{
  "head_dim": 64,
  "intermediate_size": 512,
  "vocab_size": 8192,
  "norm": "layernorm",
  "attn_scale": 0.125,
  "parallel_block": false,
  "optimizer": "soap_variant",
  "learning_rate": 0.00836,
  "lr_head": 0.00936,
  "schedule": "wsd",
  "decay_shape": "cos",
  "doc_mask": true,
  "train_tokens": 117100000,
  "max_steps": 3574,
  "dataset": "wikipedia_en"
}
Each number is 50 + 15 x the weight over its row's rms, rounded and kept within 0 to 99. Layers, rows and columns count from 0. The size before them is the row's rms in percent of the matrix's.

# layer 5 attention query, 128x128, rms 0.0419, rows 11-23, columns 0-127
087:20 44 74 45 58 50 45 42 64 29 78 69 64 56 03 46 51 57 78 52 60 49 43 38 45 56 31 45 29 22 57 73 37 51 33 29 35 57 55 43 49 30 52 37 47 62 66 33 28 61 58 43 57 38 44 57 27 48 48 49 52 47 45 49 60 33 53 77 33 75 31 22 45 61 33 62 27 60 29 63 49 22 75 47 57 51 58 57 58 53 59 81 57 69 50 64 54 55 33 38 66 52 41 57 26 58 36 40 59 65 49 27 64 63 38 35 65 64 65 66 41 42 57 01 46 33 47 49
098:74 44 30 65 54 51 47 41 47 43 31 56 57 58 69 43 83 60 45 94 53 53 76 68 36 41 66 41 70 31 64 36 66 41 63 60 70 34 81 69 71 53 64 50 42 51 32 37 45 35 69 65 42 56 49 47 40 43 52 49 35 45 49 77 51 46 23 47 34 56 53 29 48 30 50 21 26 45 29 49 66 60 73 45 40 40 64 66 51 71 51 57 36 63 47 39 21 39 49 33 75 86 48 37 53 29 29 35 42 50 61 46 54 38 54 71 56 52 48 58 80 74 76 37 56 55 75 55
085:32 58 49 46 43 30 46 49 54 40 43 59 35 33 40 44 41 43 59 65 63 56 25 39 41 47 52 47 38 46 43 50 20 45 50 56 41 46 65 39 46 44 54 78 79 55 50 74 66 82 23 29 40 36 62 13 54 36 43 67 55 48 48 63 70 34 44 57 68 75 64 64 27 40 43 60 66 51 65 36 71 69 49 48 69 59 48 64 59 61 42 45 46 61 47 73 77 46 30 58 31 51 61 61 34 42 66 56 51 47 29 90 37 70 07 54 18 58 56 65 30 32 37 62 34 61 23 66
090:65 48 58 59 58 33 77 54 68 68 38 55 50 44 67 64 43 57 43 90 65 48 49 44 54 37 49 39 53 66 39 61 63 28 33 42 45 14 42 32 58 70 50 53 44 29 59 68 28 16 27 44 44 42 64 43 36 42 51 58 62 68 67 31 40 68 58 65 58 33 50 27 46 56 51 32 64 73 58 21 17 35 42 66 56 33 61 81 59 44 19 59 52 36 55 46 56 56 33 63 41 73 40 43 69 64 84 41 57 60 44 62 48 70 36 64 80 72 55 25 51 52 37 70 43 40 58 50
089:43 39 49 76 63 80 66 55 63 69 61 30 53 40 55 42 60 61 43 51 54 83 56 39 27 70 64 58 38 31 12 29 48 29 63 62 48 48 66 54 45 59 48 55 57 44 59 40 45 42 49 58 83 67 21 56 58 39 67 33 48 61 44 61 43 55 26 50 70 70 64 63 56 31 52 32 36 67 34 83 72 57 79 56 53 43 29 30 56 50 58 66 39 62 44 57 32 59 17 58 44 47 49 20 66 44 42 42 52 80 57 50 54 71 45 37 45 64 25 73 61 47 53 16 38 74 35 55
085:49 77 40 30 34 48 58 46 22 62 52 65 59 53 16 71 62 41 62 28 42 37 53 56 70 55 35 57 44 44 60 46 57 62 52 52 49 56 45 21 20 31 31 33 53 74 37 53 37 60 70 40 61 58 66 80 59 54 61 56 57 40 53 66 82 37 63 79 55 80 74 45 54 47 64 61 49 51 45 59 59 46 61 57 26 49 57 45 31 30 72 21 38 53 36 39 43 43 68 61 44 54 65 67 18 40 44 64 51 78 39 56 67 45 49 54 46 13 34 34 48 24 45 39 55 36 68 84
081:41 27 46 60 28 47 55 48 49 53 22 49 34 23 23 63 61 48 73 31 75 33 80 56 93 47 75 23 57 64 27 62 82 62 61 51 51 52 64 61 50 56 53 53 60 43 49 44 63 74 32 38 63 46 40 35 50 70 14 57 25 51 63 46 52 46 47 35 26 38 52 26 19 49 47 56 33 38 21 51 47 48 45 44 67 48 82 43 61 38 59 66 55 63 46 43 63 52 65 71 56 49 61 28 44 41 26 56 39 46 61 57 62 43 64 47 40 51 29 54 26 39 49 68 31 71 61 63
088:42 64 53 74 43 80 24 30 45 38 33 53 32 35 44 48 41 69 51 45 34 56 64 55 30 09 68 42 62 47 51 54 39 52 37 43 52 36 76 67 91 56 28 69 76 67 54 37 34 55 35 35 67 31 67 45 59 59 60 61 56 71 71 81 33 84 31 62 81 47 75 50 28 35 33 46 48 61 45 33 53 55 53 35 58 53 31 47 70 46 54 76 58 69 71 42 52 49 14 47 46 49 56 46 48 50 50 41 46 38 51 63 39 45 44 59 54 81 52 64 64 70 48 36 69 44 52 44
094:79 47 45 69 52 32 47 58 67 25 35 50 60 56 91 61 57 69 49 53 36 62 66 57 42 75 52 56 37 40 45 46 38 55 64 60 46 58 55 26 44 61 75 62 45 40 55 45 19 55 43 50 74 56 69 48 58 13 65 52 29 38 44 79 64 47 38 29 44 43 63 49 73 30 53 40 51 42 45 60 35 53 38 23 39 33 27 54 36 71 39 73 50 38 26 65 59 54 57 34 79 14 46 55 59 51 39 44 52 53 68 51 55 74 31 26 59 44 62 63 73 74 49 26 79 62 49 34
075:49 41 34 53 60 55 56 55 76 56 50 53 57 69 55 26 59 59 47 38 55 55 23 37 52 84 37 62 32 11 45 80 60 48 56 38 55 21 50 80 50 55 65 21 45 25 59 33 75 71 65 39 42 36 56 39 54 38 63 49 31 38 70 49 44 29 36 57 28 49 56 30 38 41 67 51 41 68 81 48 69 83 54 48 54 46 39 66 69 73 66 36 51 49 52 52 52 70 38 48 67 40 46 14 45 52 74 47 31 67 34 27 21 58 53 43 67 52 57 47 51 69 51 26 49 39 54 33
080:89 36 65 65 40 73 39 37 58 43 62 36 54 46 63 31 36 58 63 54 59 65 36 38 50 58 48 74 63 30 47 37 38 45 65 40 33 49 30 52 57 43 52 70 57 55 41 36 17 42 44 65 93 40 34 74 27 47 55 47 67 55 72 62 25 35 53 66 69 52 42 53 23 34 65 44 35 60 26 32 38 40 41 62 24 44 41 37 32 66 74 52 44 75 43 53 38 39 77 39 38 48 81 40 56 68 49 45 29 44 61 64 27 61 72 47 73 36 46 57 60 60 65 49 76 57 29 50
081:85 45 30 73 54 49 27 39 63 60 42 46 66 55 72 59 61 46 59 40 37 48 66 45 50 44 70 43 51 57 62 30 62 62 42 44 43 73 44 53 61 55 31 65 40 44 19 22 22 58 33 47 41 58 58 54 57 35 77 30 66 55 36 48 85 46 36 49 57 89 60 50 47 60 49 48 52 62 35 66 25 37 73 61 45 71 37 28 99 31 50 46 46 49 68 67 52 44 56 44 45 67 59 67 64 29 42 32 30 32 28 18 36 38 60 34 60 28 60 47 41 51 58 36 51 63 50 68
086:61 59 45 28 54 49 37 25 44 66 46 40 69 61 58 59 64 39 39 56 52 39 17 42 71 49 38 62 80 71 70 47 76 57 58 38 33 48 54 49 55 44 50 33 51 48 37 65 76 55 36 68 66 52 57 65 63 47 38 51 48 42 41 58 53 52 30 08 53 42 67 32 43 72 65 41 43 38 50 51 25 83 42 50 32 46 38 58 25 83 35 51 44 35 53 49 48 40 62 52 48 49 62 53 52 73 62 41 81 14 48 52 52 84 60 53 65 25 34 49 90 62 62 56 39 63 31 81
# layer 5 attention key, 128x128, rms 0.042, rows 11-23, columns 0-127
078:40 59 42 27 49 77 71 37 61 54 52 69 59 59 49 44 54 57 36 55 43 49 25 44 57 46 33 22 45 22 57 33 44 61 42 45 70 19 63 59 33 26 43 40 52 63 60 56 69 28 66 32 37 54 43 47 57 59 38 57 56 34 53 66 60 25 47 65 81 49 99 50 25 25 49 52 68 35 67 27 61 65 28 26 52 56 76 37 31 30 54 52 52 48 42 74 53 42 61 66 32 54 39 49 52 61 29 31 46 60 53 43 83 50 31 43 34 66 32 35 56 64 56 42 40 52 56 85
090:56 47 48 40 52 46 34 41 44 48 52 79 68 59 28 36 58 32 43 44 52 43 75 45 45 61 44 26 54 36 71 33 57 60 66 50 38 35 54 79 31 99 54 69 62 59 67 45 12 60 75 57 35 47 52 66 56 44 46 53 32 46 27 58 59 51 77 50 42 18 40 43 47 26 37 57 37 74 31 69 68 57 41 63 37 42 42 26 42 23 71 53 59 51 41 46 76 47 53 42 80 48 55 48 37 46 59 47 47 51 99 60 57 61 62 62 39 67 36 66 59 52 58 51 66 54 35 32
076:61 45 47 75 35 54 36 43 53 57 39 12 45 55 47 54 53 55 28 52 40 35 48 32 74 57 63 50 33 52 46 73 52 78 56 27 57 49 73 38 40 41 55 42 49 41 37 56 65 35 42 56 29 34 51 89 32 72 67 52 43 58 97 60 47 77 56 53 25 76 52 34 57 39 43 36 31 45 51 49 29 52 56 56 33 64 40 74 36 82 48 53 56 43 51 43 39 41 75 72 53 65 27 61 52 77 52 25 53 40 35 46 31 51 58 48 85 66 58 62 69 62 67 36 41 56 47 78
087:54 52 47 92 44 61 26 56 24 50 49 72 43 46 55 59 52 64 57 27 56 64 56 55 54 66 86 46 53 51 44 39 41 49 52 51 48 62 48 54 42 62 73 25 49 43 59 48 81 94 43 47 35 66 33 45 38 58 63 71 13 58 45 34 54 92 44 42 28 62 37 71 42 46 60 36 57 43 60 66 40 51 36 36 55 36 04 42 50 61 59 62 47 53 64 55 42 55 41 71 58 46 51 33 52 22 64 64 52 42 30 56 72 12 59 50 38 36 40 43 65 33 43 50 65 50 22 47
079:76 35 50 56 62 13 42 62 49 49 56 50 59 76 61 34 50 63 67 51 59 27 82 65 53 67 56 34 42 37 37 54 61 64 55 57 90 43 25 50 53 40 36 62 67 49 75 50 34 44 62 39 25 31 69 68 47 25 59 38 35 53 45 72 52 58 58 59 63 56 71 36 78 65 47 31 46 29 42 50 54 40 30 43 63 39 72 40 28 43 53 44 43 19 26 34 70 37 70 66 56 61 52 55 31 48 36 64 16 54 55 55 34 26 49 58 52 26 46 33 37 52 56 36 68 65 76 41
078:43 48 63 43 71 27 46 41 82 34 63 45 49 49 40 50 68 55 52 92 54 68 02 41 45 35 21 47 45 85 65 38 63 57 39 30 41 57 63 74 53 34 42 39 51 46 67 46 32 19 54 30 41 51 55 38 64 39 14 29 90 34 38 67 43 39 62 36 51 52 37 56 39 62 33 41 61 46 43 42 40 57 39 47 62 45 68 60 46 43 31 43 52 45 32 50 85 42 40 33 50 48 60 64 57 61 38 31 54 38 62 61 56 76 65 48 38 67 57 67 44 32 66 30 53 53 43 70
076:37 48 61 36 85 33 60 34 53 55 58 45 49 99 50 62 36 42 54 23 44 51 30 42 61 37 66 36 69 59 39 36 37 54 44 41 34 41 41 40 60 23 33 44 33 57 56 51 42 41 75 74 38 45 39 76 71 74 47 54 40 39 43 27 59 44 54 38 67 17 22 51 63 45 69 49 53 67 64 65 68 41 34 63 64 57 45 64 29 43 49 47 60 54 40 57 61 75 48 51 70 38 23 79 36 52 51 62 53 76 63 68 58 71 57 28 75 47 60 58 78 50 40 36 45 23 65 53
085:59 36 26 67 47 44 33 63 51 63 65 45 36 42 42 79 74 28 41 27 47 49 44 41 49 67 58 57 34 25 25 48 42 55 64 49 45 47 45 58 36 63 55 58 68 31 56 27 76 76 50 45 16 60 48 65 43 72 55 59 21 42 57 42 71 48 46 39 48 60 56 42 61 54 52 54 21 45 48 68 67 58 44 51 32 56 31 54 33 64 51 42 42 35 26 42 62 28 55 43 55 48 72 46 56 20 79 19 38 61 53 51 54 73 58 77 52 12 60 51 44 87 43 61 31 55 43 87
089:58 37 50 50 43 34 60 66 21 58 55 43 63 51 38 18 38 40 47 51 32 42 41 48 41 60 22 14 54 56 48 57 37 37 53 59 44 45 30 66 49 53 53 54 48 52 77 40 43 47 56 75 41 46 65 34 50 35 26 48 38 57 71 63 19 65 68 73 73 61 60 51 45 64 59 30 56 73 40 70 70 30 59 69 25 63 46 27 61 30 44 32 45 49 76 76 38 71 36 63 45 55 58 43 28 55 67 20 21 60 67 49 41 16 65 60 60 59 64 49 28 21 54 72 58 68 41 58
072:40 67 52 53 40 23 50 49 39 37 24 71 69 43 70 45 36 33 44 53 46 40 53 45 57 96 49 18 70 40 49 36 22 76 43 49 40 37 23 44 53 53 41 67 74 32 37 39 72 48 37 37 56 42 49 64 35 42 58 73 62 51 41 46 63 38 51 78 51 57 50 47 73 60 50 54 71 49 31 17 69 62 76 65 41 62 45 36 16 38 72 44 52 43 35 67 66 38 35 51 43 76 32 40 67 74 39 56 48 44 58 53 85 40 28 62 38 66 41 68 64 38 64 51 61 42 39 55
071:71 64 49 35 44 42 46 59 55 43 35 52 49 33 33 33 81 61 13 51 44 52 73 58 00 54 29 30 38 60 68 48 37 46 49 64 38 30 50 59 70 78 62 40 37 50 56 39 71 36 62 43 43 46 51 43 73 52 42 45 46 48 47 45 57 65 58 45 65 47 48 65 55 56 56 59 69 76 66 76 31 33 50 36 38 67 73 38 26 16 46 65 19 37 63 40 47 52 71 38 72 59 70 58 62 43 66 47 67 48 54 40 48 57 33 54 52 42 57 41 26 42 49 60 86 18 75 58
079:67 61 43 45 43 44 75 44 46 60 65 76 70 52 22 54 62 75 33 65 33 44 36 74 48 46 37 55 37 59 71 21 13 40 46 67 69 63 50 48 58 72 53 44 67 74 46 41 36 43 75 51 33 36 34 50 61 54 40 18 47 21 32 48 42 54 53 58 45 35 50 51 39 36 28 49 42 38 43 55 58 46 57 60 78 54 98 59 43 60 31 49 67 53 55 17 53 44 35 32 59 51 61 65 31 64 57 68 58 55 39 64 64 65 56 71 23 59 35 49 30 61 84 46 56 33 36 45
083:55 40 51 57 18 48 53 57 35 65 59 30 37 42 60 55 52 44 53 52 31 66 52 25 38 63 50 70 50 72 50 49 35 58 42 39 37 65 67 47 74 72 52 39 30 23 68 36 42 15 23 30 51 21 21 43 55 65 59 69 43 69 60 45 39 62 60 41 48 47 30 55 64 34 63 81 73 58 30 67 39 42 53 49 66 36 36 44 45 50 36 76 31 69 67 39 43 78 44 31 58 43 64 33 66 69 65 57 26 38 58 56 40 54 52 57 44 37 23 57 33 45 49 46 58 97 39 31